From a checkpoint of a small transformer trained on Wikipedia: width 128, a variant of SOAP for these matrices.
Each number is 128 + 32 x the weight over its row's rms, rounded and kept within 0 to 255. Layers, rows and columns count from 0. Numbers have three digits each. The size before them is the row's rms in percent of the matrix's.

# layer 3 MLP down (transposed), 384x128, rms 0.174, rows 135-184, columns 64-127
106:115172202164084116141076083105061207114074117143075116094136112186143138092111167121138140174126174111131161135097172099128122114137093122172153107131167102085139141115092149077133143175167118
095:140135163195177085131164145160119107147132167060179106089163062093203140086149167161135115122123091166129125163141132154143110099122147168122096100201153096143071096066173111116106124131174129
097:130172168114087104156137075130125145181077145158076157142203139140123076107121116173108121171135140134142109152138118183080140144127093144154102135093141094100196155139130145134121178155103044
096:091127149110117118156112087112115158088123158177134137098072158121117113087140108100169117132090091107035161118162142094095088122094128152111144087137097133188143121127154080166159077186153124
089:091087116098142150125069121090112149136089133166136134107122101091188143164140167138116114172152089085189149101118184174122177131110123068113152090132090149162079145147137042105131130091214130
096:103124169101100143121094105081114064116192115195165119140137115103149183157156129135136099113137172116110145072126129120138106135145120157130141174147107115154135096115119116094096126145091089
079:131046107127101114092121088138159133124107168110123167081101110149125175134140102117143117135039236151157169165083160121138114165095123078100091157160102175104142117124138155129157090112079133
089:150152128127076119185178139120181150135098104169156102124055103089230191070141146127173129101071119105135138097182113143156117110168107052097125102073141092157116105120167100121176123090170129
107:107105157133103068095163159109142126189154107054134131135114117163112129087124143160120157101137152125133179135109139118130146148109139170028079168140104183118123136120126136124193204136126136
098:114050136146114099169180176110130113112150147119127109164124137135094109145148103153096094184096106116123151188056105171076184066055100135123197139142172154133134162168110141180114154134145197
097:100125109189147088123110182152101184104116182139098117093109152094130129073160128131154100120065149127180094109145112139096084103135082174131145191143114091146093180125104150185096118086132128
108:128122190159200163088157121167144117095116098188144143113133086099095170083167144105115112119122120168143116119123136051134042122159149074130099094136196121081103101136118148099093128178119161
097:126153195176124142125139074146186089095115172176126111167041142120159090099074175128115118130122188147044136146114099110151131152112155110134123168168144139164128120082106100147078052147160179
090:111087125098161095178126204124086159200104117130178133141125088143136107100136080165092136154118080145192134138126131079125128090115138118151093125104084132090087042214084156165113114153041143
101:119152117135090124103146163132190105204097156098120160169151028148184160151127093076123110126156150152189141156089150098107107126154106123122109096171114119152117095119106149078182162150193101
099:102098132135118140131127174159110092116092134114127133112148153153161130143192093138142125124116066110141157138138102098118147056183144170107110063147098090114144123182203123142101131131125126
102:150115094151122175070148088102124151129161135184132078087171195138148192145106079119087199119075108120084121139138185111124144155116098133122111083135153116080111134112129128121130138096161158
100:109106209130138118138071168159113127142062125215144054080097174167152196114069153114167126151165073121211164127162086138132089099094129134130116146168096110120063158165126186143096114143164162
118:122109177118124076197182068128092057134123148068096110152125124092133121100077125103152154122112122104171145174149139124138168079124109126166140169145153136182099221123119102139119131136087110
081:111132157142152147152182122138189143134142087131138118111127114179100133119138140083177133131107135156171142151156126162163124138096073078097142135153127161107145098132196122144192120081086097
095:070111149144132128099127137123118192126127133167117117077156196124175103136099128126146088076096154137130104148145118057131104141124117115119084170136094102075120129132187104171111070218096139
098:082156144164092132163200154183116156168173171078107120187019175127161128167126121123128106183133125099111123145160068142128109205090157128079177173214087144138121099126143141146124115098176136
095:106127079080162103112151113137085087148149099092171086123092143090157136073118165124151136124107158158137180071133096149139155144142138106166137124152104113142168136110143126107168083111116118
100:137104112102174113074112088121107102134094140117132173195164109110142146130138127144107124145135161168088061107153117118118135180145155114131082155180158091168106138097106187177135088109108172
087:121217062101198090054135161153169118186142103127164111113091157113115087072166115160122131063093072122141143146080098148160121184103059172135150092157086100096131097150127110118103154098134134
092:123159161134066141113098092170209162132137160071135082155141104148087122135125139115142109172119116169143141149102144093129051172073091105162137106099143151174105161178105148180127077089078128
097:120132156096140124101133087147169088134168153119176142123124129125107121076123122141142129115211069086112155070154164123096078123121124105104153145129103071094104076133155142046160118131133127
100:143106109122116132088101153098147111111153214135074156180100140143118137132111120119171126140183135083150123119117132156125097121243141163123096111055131164196159101152166120093107161149162129
086:168142056114104154091129148125125113185118124170143123152084074136163185149145072131101120139052078166074108115118102151162143145130126119125101100153206100048099117134143126125110113111177139
098:185099143083144170102116132138098144159139154128154103134143119142177115098109113110114108131135154096157118144071145174112099113143119242109164148088129115098133110122153128122174123116091112
095:094094103148131216182118164115149146112106127157148135149115119068160173100139092141079116113120112165130101169151113151146149083079130096088142157170145116134107086092107178133127048132134111
107:111140184155174135126098109106134082144134165112152175133199155131148137135120156158191078098161180119185115185149083155162169128139165098154101063170124137083077126165106113163102121131149117
102:142085180113067160161129135165126138103092143112156103164128071110137083134157114101137082124144141137135122142150145169093134117130115134118156108159165126144177126153141097169097186149102092
097:115193132192072108100168171136160161117139127129125143072087147133099152138074159080148126131148138075135152156088137109167092145117135169133126116177128114146123151174150126138158124158137101
104:056176075094138113062120117187105088134157138112188059071138138144085133123177172210155141146151100164133133157122144072130120097074161084119099181147108147116126163153056139101117124140137109
090:127131159089148109115180148137146135183051164102123144124146117121154152134185145174179093077177111105130071090090101130138124121120112111084151196126132122110118162178124178135194080132076173
100:173174113117092118141080158131091152203128126068093082151117076104121148146122130109173103135165128109183178099131156095178108129145184107118092123092115066122151082125110122069089117168129162
091:150183095133073192144149137146116133147179126104178175136124074089056141117179087137105057103175154089118157081141104159123138123172115135170150117109073104165095163052116146167099131131069091
104:142128110112150173159149139176076161125132138146126125202107118121130098122114137132148154142091151055141122130137145096086161140142163083130096122185180167120141123115138148081140168073140163
122:166115147107152130102126131124118149105139127175124076135070173130117119141143114175154098119151138149095099066148098138093120123131117067123176142165106135174132162100125168135123153113214126
099:120118125132124119108121144166053067116156157152080132148093074177100124093130153123157179113122103127118130090125094211116125118113149194153129139088147171114121032074137121112171117122126113
094:098117191097088146154132158103101198145102115111079149130111127144139120157149126119094129121130207142130160149143128119073120152131074175137134111112104204124101120152149132152126130147116125
108:111184111145183125189124099141093093135127139102123162141150110112136219071127137120160127129075080138096122137179156084145131106132141138136136128178099121097113114100053153095103126046063205
099:152113150131081070136114131159153112144101147088196095154090106093173142147098127179125169131107082068056114130076110127147161174150133151082102118101085173097101146139125130118161115070119089
105:135136129167171160196126173133137138144160087148134155141090101110105079109082118142132094124018160117134078140124169152119112100108142142210145109149102172119138115103130118073089088111108145
102:118133165120136162163090121097110116157184124139050092173145111161089105116095133122109102135123097073101111144147134156159096092124125133138162144104112162153189095160149145099141066104126134
094:119145143114075120107117145221159156151158138164156145179170158163071117082081112162121104095143095152109140160198155077160058137164187089122138171164122114171135102098129114144146193124132119
107:134102115108106166094103105122098135142108155120127134133093140173110090122128172109124127157141066121102100160117080178161089130091134162149106168180108114097153115118127159181069135172087068
096:130073091139164107168109141165075164134124165145161106095178139124153137140130151143093132123120138115188166121100167078094204121182155129159177112119142169094134121079146159155173109149104130
105:120149110146119191100112141125147101125160199133117168104111165146136149082098145102144078158119107172112126045103103097122115086109159080096120121132163167120155122114138095103116173132106103
# layer 3 MLP up, 384x128, rms 0.187, rows 136-185, columns 64-127
094:126147179093189137148163160166095133119133150089085134127154116134097122113155067088098148110083154151101143082191142027071117125102132139133141168133058147145132151159075159172144172141130153
102:129102077124128093106108110151134163070142141169096148111057165100136114130093116109104200097125110081111136122121164124105142091149159092103134143131130149156119093178104155176090096186078091
092:154157110127134147135212091153156178117254134127047108134106118142077084174143124125090104163196142142119059088103123165100119073130134116128149137140166099116113124163072149108135139141119134
092:126117162133092040163070140144089156166119108149146140093134134073179172099183155152133108139179112149143130182085158085140143103104141131102095103111081146167178139093106154118156120152107165
098:125120125118194142113131071107163156156068103109160209145181122144108172046167094132156137129127141157101084083211116125148112139160111073128062168084154142153107195078121114135126133115173117
099:151070109169195091091105120141084096181099137087127134113087118129059146114103147145127107148127139099106131083080167169145143124102103123136086112117128143135124134060111196084159080138153038
095:138146109070119097088103095074106108109136115149112150117051131141045095115089143141100161252159149127146154168046140090095138136126126111167140150126092155088173106111059169143106126122154150
102:106130179088094080169108120130167118103105167105094118205166117126143106156100126177096108102214099078172157141092149139127129106108164153118132084111132127154073088145144140145149153152101122
092:153095230157151141195162148073139165092101088128140115140102088151142116132128157092138132089118065120076146104114188152191160109185076128077117139105142183133125106075168128093088141181151113
096:135103120150131170155127172128119080173172135136178155145158119191149112082121144120137131104153118116114125116045112117129131130128128176122072169140147126137185122166178115091156127199082078
092:150159147090106168162146143142121128051086130121133179183188126122160127132100126112165118158132157078133126184115105116148115104087119076190122108099162109177173236138102137132146124110098078
099:137184111098113106142099160093185152144115110155113063093148104130094153119106064156126161127121063124127128115068140087117140118138129056090152123112156149123113174120119165103113159117114102
100:174168191163107067138170171092065111097178080169063170136084143075122127112095133151109129097144113162092123136112131142107086103125108148092145109101134151126145099103159139108152151099150132
095:096148115127136103130133104103196120139084134130128096159109165184133120171123149119101161071099127129084089105151134158131118136184157151064122135177140167202150123147140118167153127098141145
087:134119141105147108081144093104108091159117117130064127110162169093107123098099120074137125168148166113110124118141086167123062171117116098150107102106124105112146102154052124112130172122216117
111:161161115154128150132134063137146148145076169127127161107167130149132135143125151177115142183198122193145133117103094100136129165138116175107162129105084144136104101043161078150125161105100143
092:121138094213159168143154167194127137121144141174106102114102102124115121088096192141137157144102151094089207172085052142128097103128140182103115172154172124092130135100179197121169137145165127
101:151075167126189151148161133156041144108174163102099075127118161105103061096128093179160151131109147144153135076124160123104152160098116095089051149097108157125080174146150163137101164118140139
094:131119121069087159096138130101138114064135147155127137167151170126140133108156077141089126127190123062031093127192114156118063114139156125111105134168141135127132209074106184142120149175160166
096:151132141153201112123131041111106085154115124151114162153130094122101134113154135107125107160164071076145109092107115149124095172100135116106170124165125104119164128089102120090176196079147116
102:125126140172067175137058082153178148196151162167136133085114080129145093136123139207087115164133161154132163158132143164118135151162123150099056108127154131111148113118101113092124103114172154
094:128138138109159156094086161073152115180094156166117127120097091193096117125144160185116091133105059181140119191133127129100117092076089080126126068110111170140146151128109120111098122175092096
097:157099134153105128106160109155141122161111169109111107173122140152165120140098113165083157081132164111111090116080129143152076153147150102066160163109138168071149152077145131155121087142108170
097:111109152164090115164143110141143052095158173156125143106087087156083130186122191115125107144186121166124122171156071162104115079180104169073114135112203171123164149076126102096154154103090138
101:143088102132122089086084139151099127097111100178147170094067123115083079134138180153077111142176136118175138094153117114110097075166189071090119144127133140102143125157162165095154085132144124
106:177105063109067093156137159168159148125158150134103102098132167138126119136158220098182125137175124143097092093077109068069069074248132126149144131145133095148092127139122133140216120140173101
097:130093092175134126108090096133200111117157136115111060124187073130141109101145102090106146171118163152097169122110173128059150173119125138165163147147200075078123179125115146108193171121138136
112:153109078144121109075077093103079182055129120145116112111160148158137178164141102097096148128191126128123084114231093156069070092089131109141123118159149146144115114168131135083092159079129130
088:163095178099144129210170160128136140115127125139166073103162131142122104144151150114084134143129102135121155120098117093107161186202117140092130113109106082120146118146087065101108169206127115
102:103169128178124161083122073169085078085142145178148148105106096097166134057125134142079171135126158088176156120080156112174132099170111126171143083143146172126154073096143128126184146122131180
100:121102111140195123176143123125123121117092112156077129179107152169199128099151065148145111067162144132091093107130163128173123157107167150058137129134110131160112152109121101117156141067071135
098:064143181126120114122123153126108114131110099166148084186113119099138098115146161100131113112105088147195137091129170112169120230141192132103033092111113083116150156114181135151077164137157135
095:192053111108085105134110116100146163093144131179196134142125096130119136150112066167094117144078131108083152162091141119101117100135163176112093052116117160097150146193102155193121092061127206
107:176143055126145139170127132112155140123194133102195131097157107100133079137176133166118129160162110215104093097142115114139128166169070119071141115144134157129128168123099153126142096025114086
091:117118166127116123132173079144090114174100164144086094101095064096144130138084139124128113148104107098101142091144142089147090133158097111176125062188164156132094132160193087064135170100139131
103:118146150123131138115104145166165154170109197201197111138081168180082096205134161115144163079110054138157118131130150098115134087130080156134076124107113100116082145152150128098123098151108147
099:138147077121093096118141126167100094091145130170198171095063095074071114125140122092094105114148172152107104121070136159074094118150144159129092165055145146156141131136120105144094155138196117
094:175116144125161133126182106129146056094182127085061122135117195174171148097140145100135117142156126122141053107045123189142084073192175100070069185138121122164142127149148174088076151137181110
112:130123111108098142146099090141136160141095114154095094088087122166148131133183070172145164107104153140138159137074113125060081118171123127084178100080089149120114105090149190153107176137174097
098:143143159132102144140087139113135167127116117150122133089168089168145116126134119046173153154145100143150187132166127108131070164118104123118163107150010105169157128141103092112075098121153144
095:162174107130125110154140101072119147131104176172138133155153078127054130142149186194122110115131152143194127116187134131159116181116128143084084135090090108125082156088113147159117154140186089
098:129216158117141149109133135148082100091123143075138140098160077149153184047100080094122112183091145128161089092106096124125066121174136039149084115134079145208156111147096156086110153150163157
099:101185129216070069095092135092143127151119146161114126124104137165097109114167161096161112126084083199125146188118057116052122160100150066126136101135105198148130111154093127106102143149145190
100:162108167117148158152126101146206118124130104145093138132163144082103073145099106180169164185067138153123154110113141101142142055086160102168116163114163099144132145097185166120131110102067162
116:136182125157083072089151144161044104111123165154099133177114098087125123112149122097150138110179134140127134152110152134149200133125094123144144094159124141121115140155116129201139140126100075
096:100175048145157163094140140143130132158096115172170133155128127122135134100178157120105099132162211121119101108097155079113116146123082175110077135140111199155060188126177123051103167145131144
106:104126079110168161137112096149138102099128070116141122064114212088133131088168149070149200075157143163145157122195085132079118091079105160168153152116125150120103114135148136123155106149138153
096:095137094105173087089100118125108131097102186137066068137130127127208184122111091137127081169146129131156077125103184093141096092127108134098089078127161172149076165064131179146108152108163138
091:129154152093179153195186146140138125111134106145063046146151157124147157106211109114078184137148131118104140109135155089088184102138108101135110074117121132109133129060139078117066154116183153
101:182110155101146151168121141163190132127106121125054122159159141176087181189069172146161095110118074182076149088125141166056094117123089129192141146140161114113117092115127084121125115149136126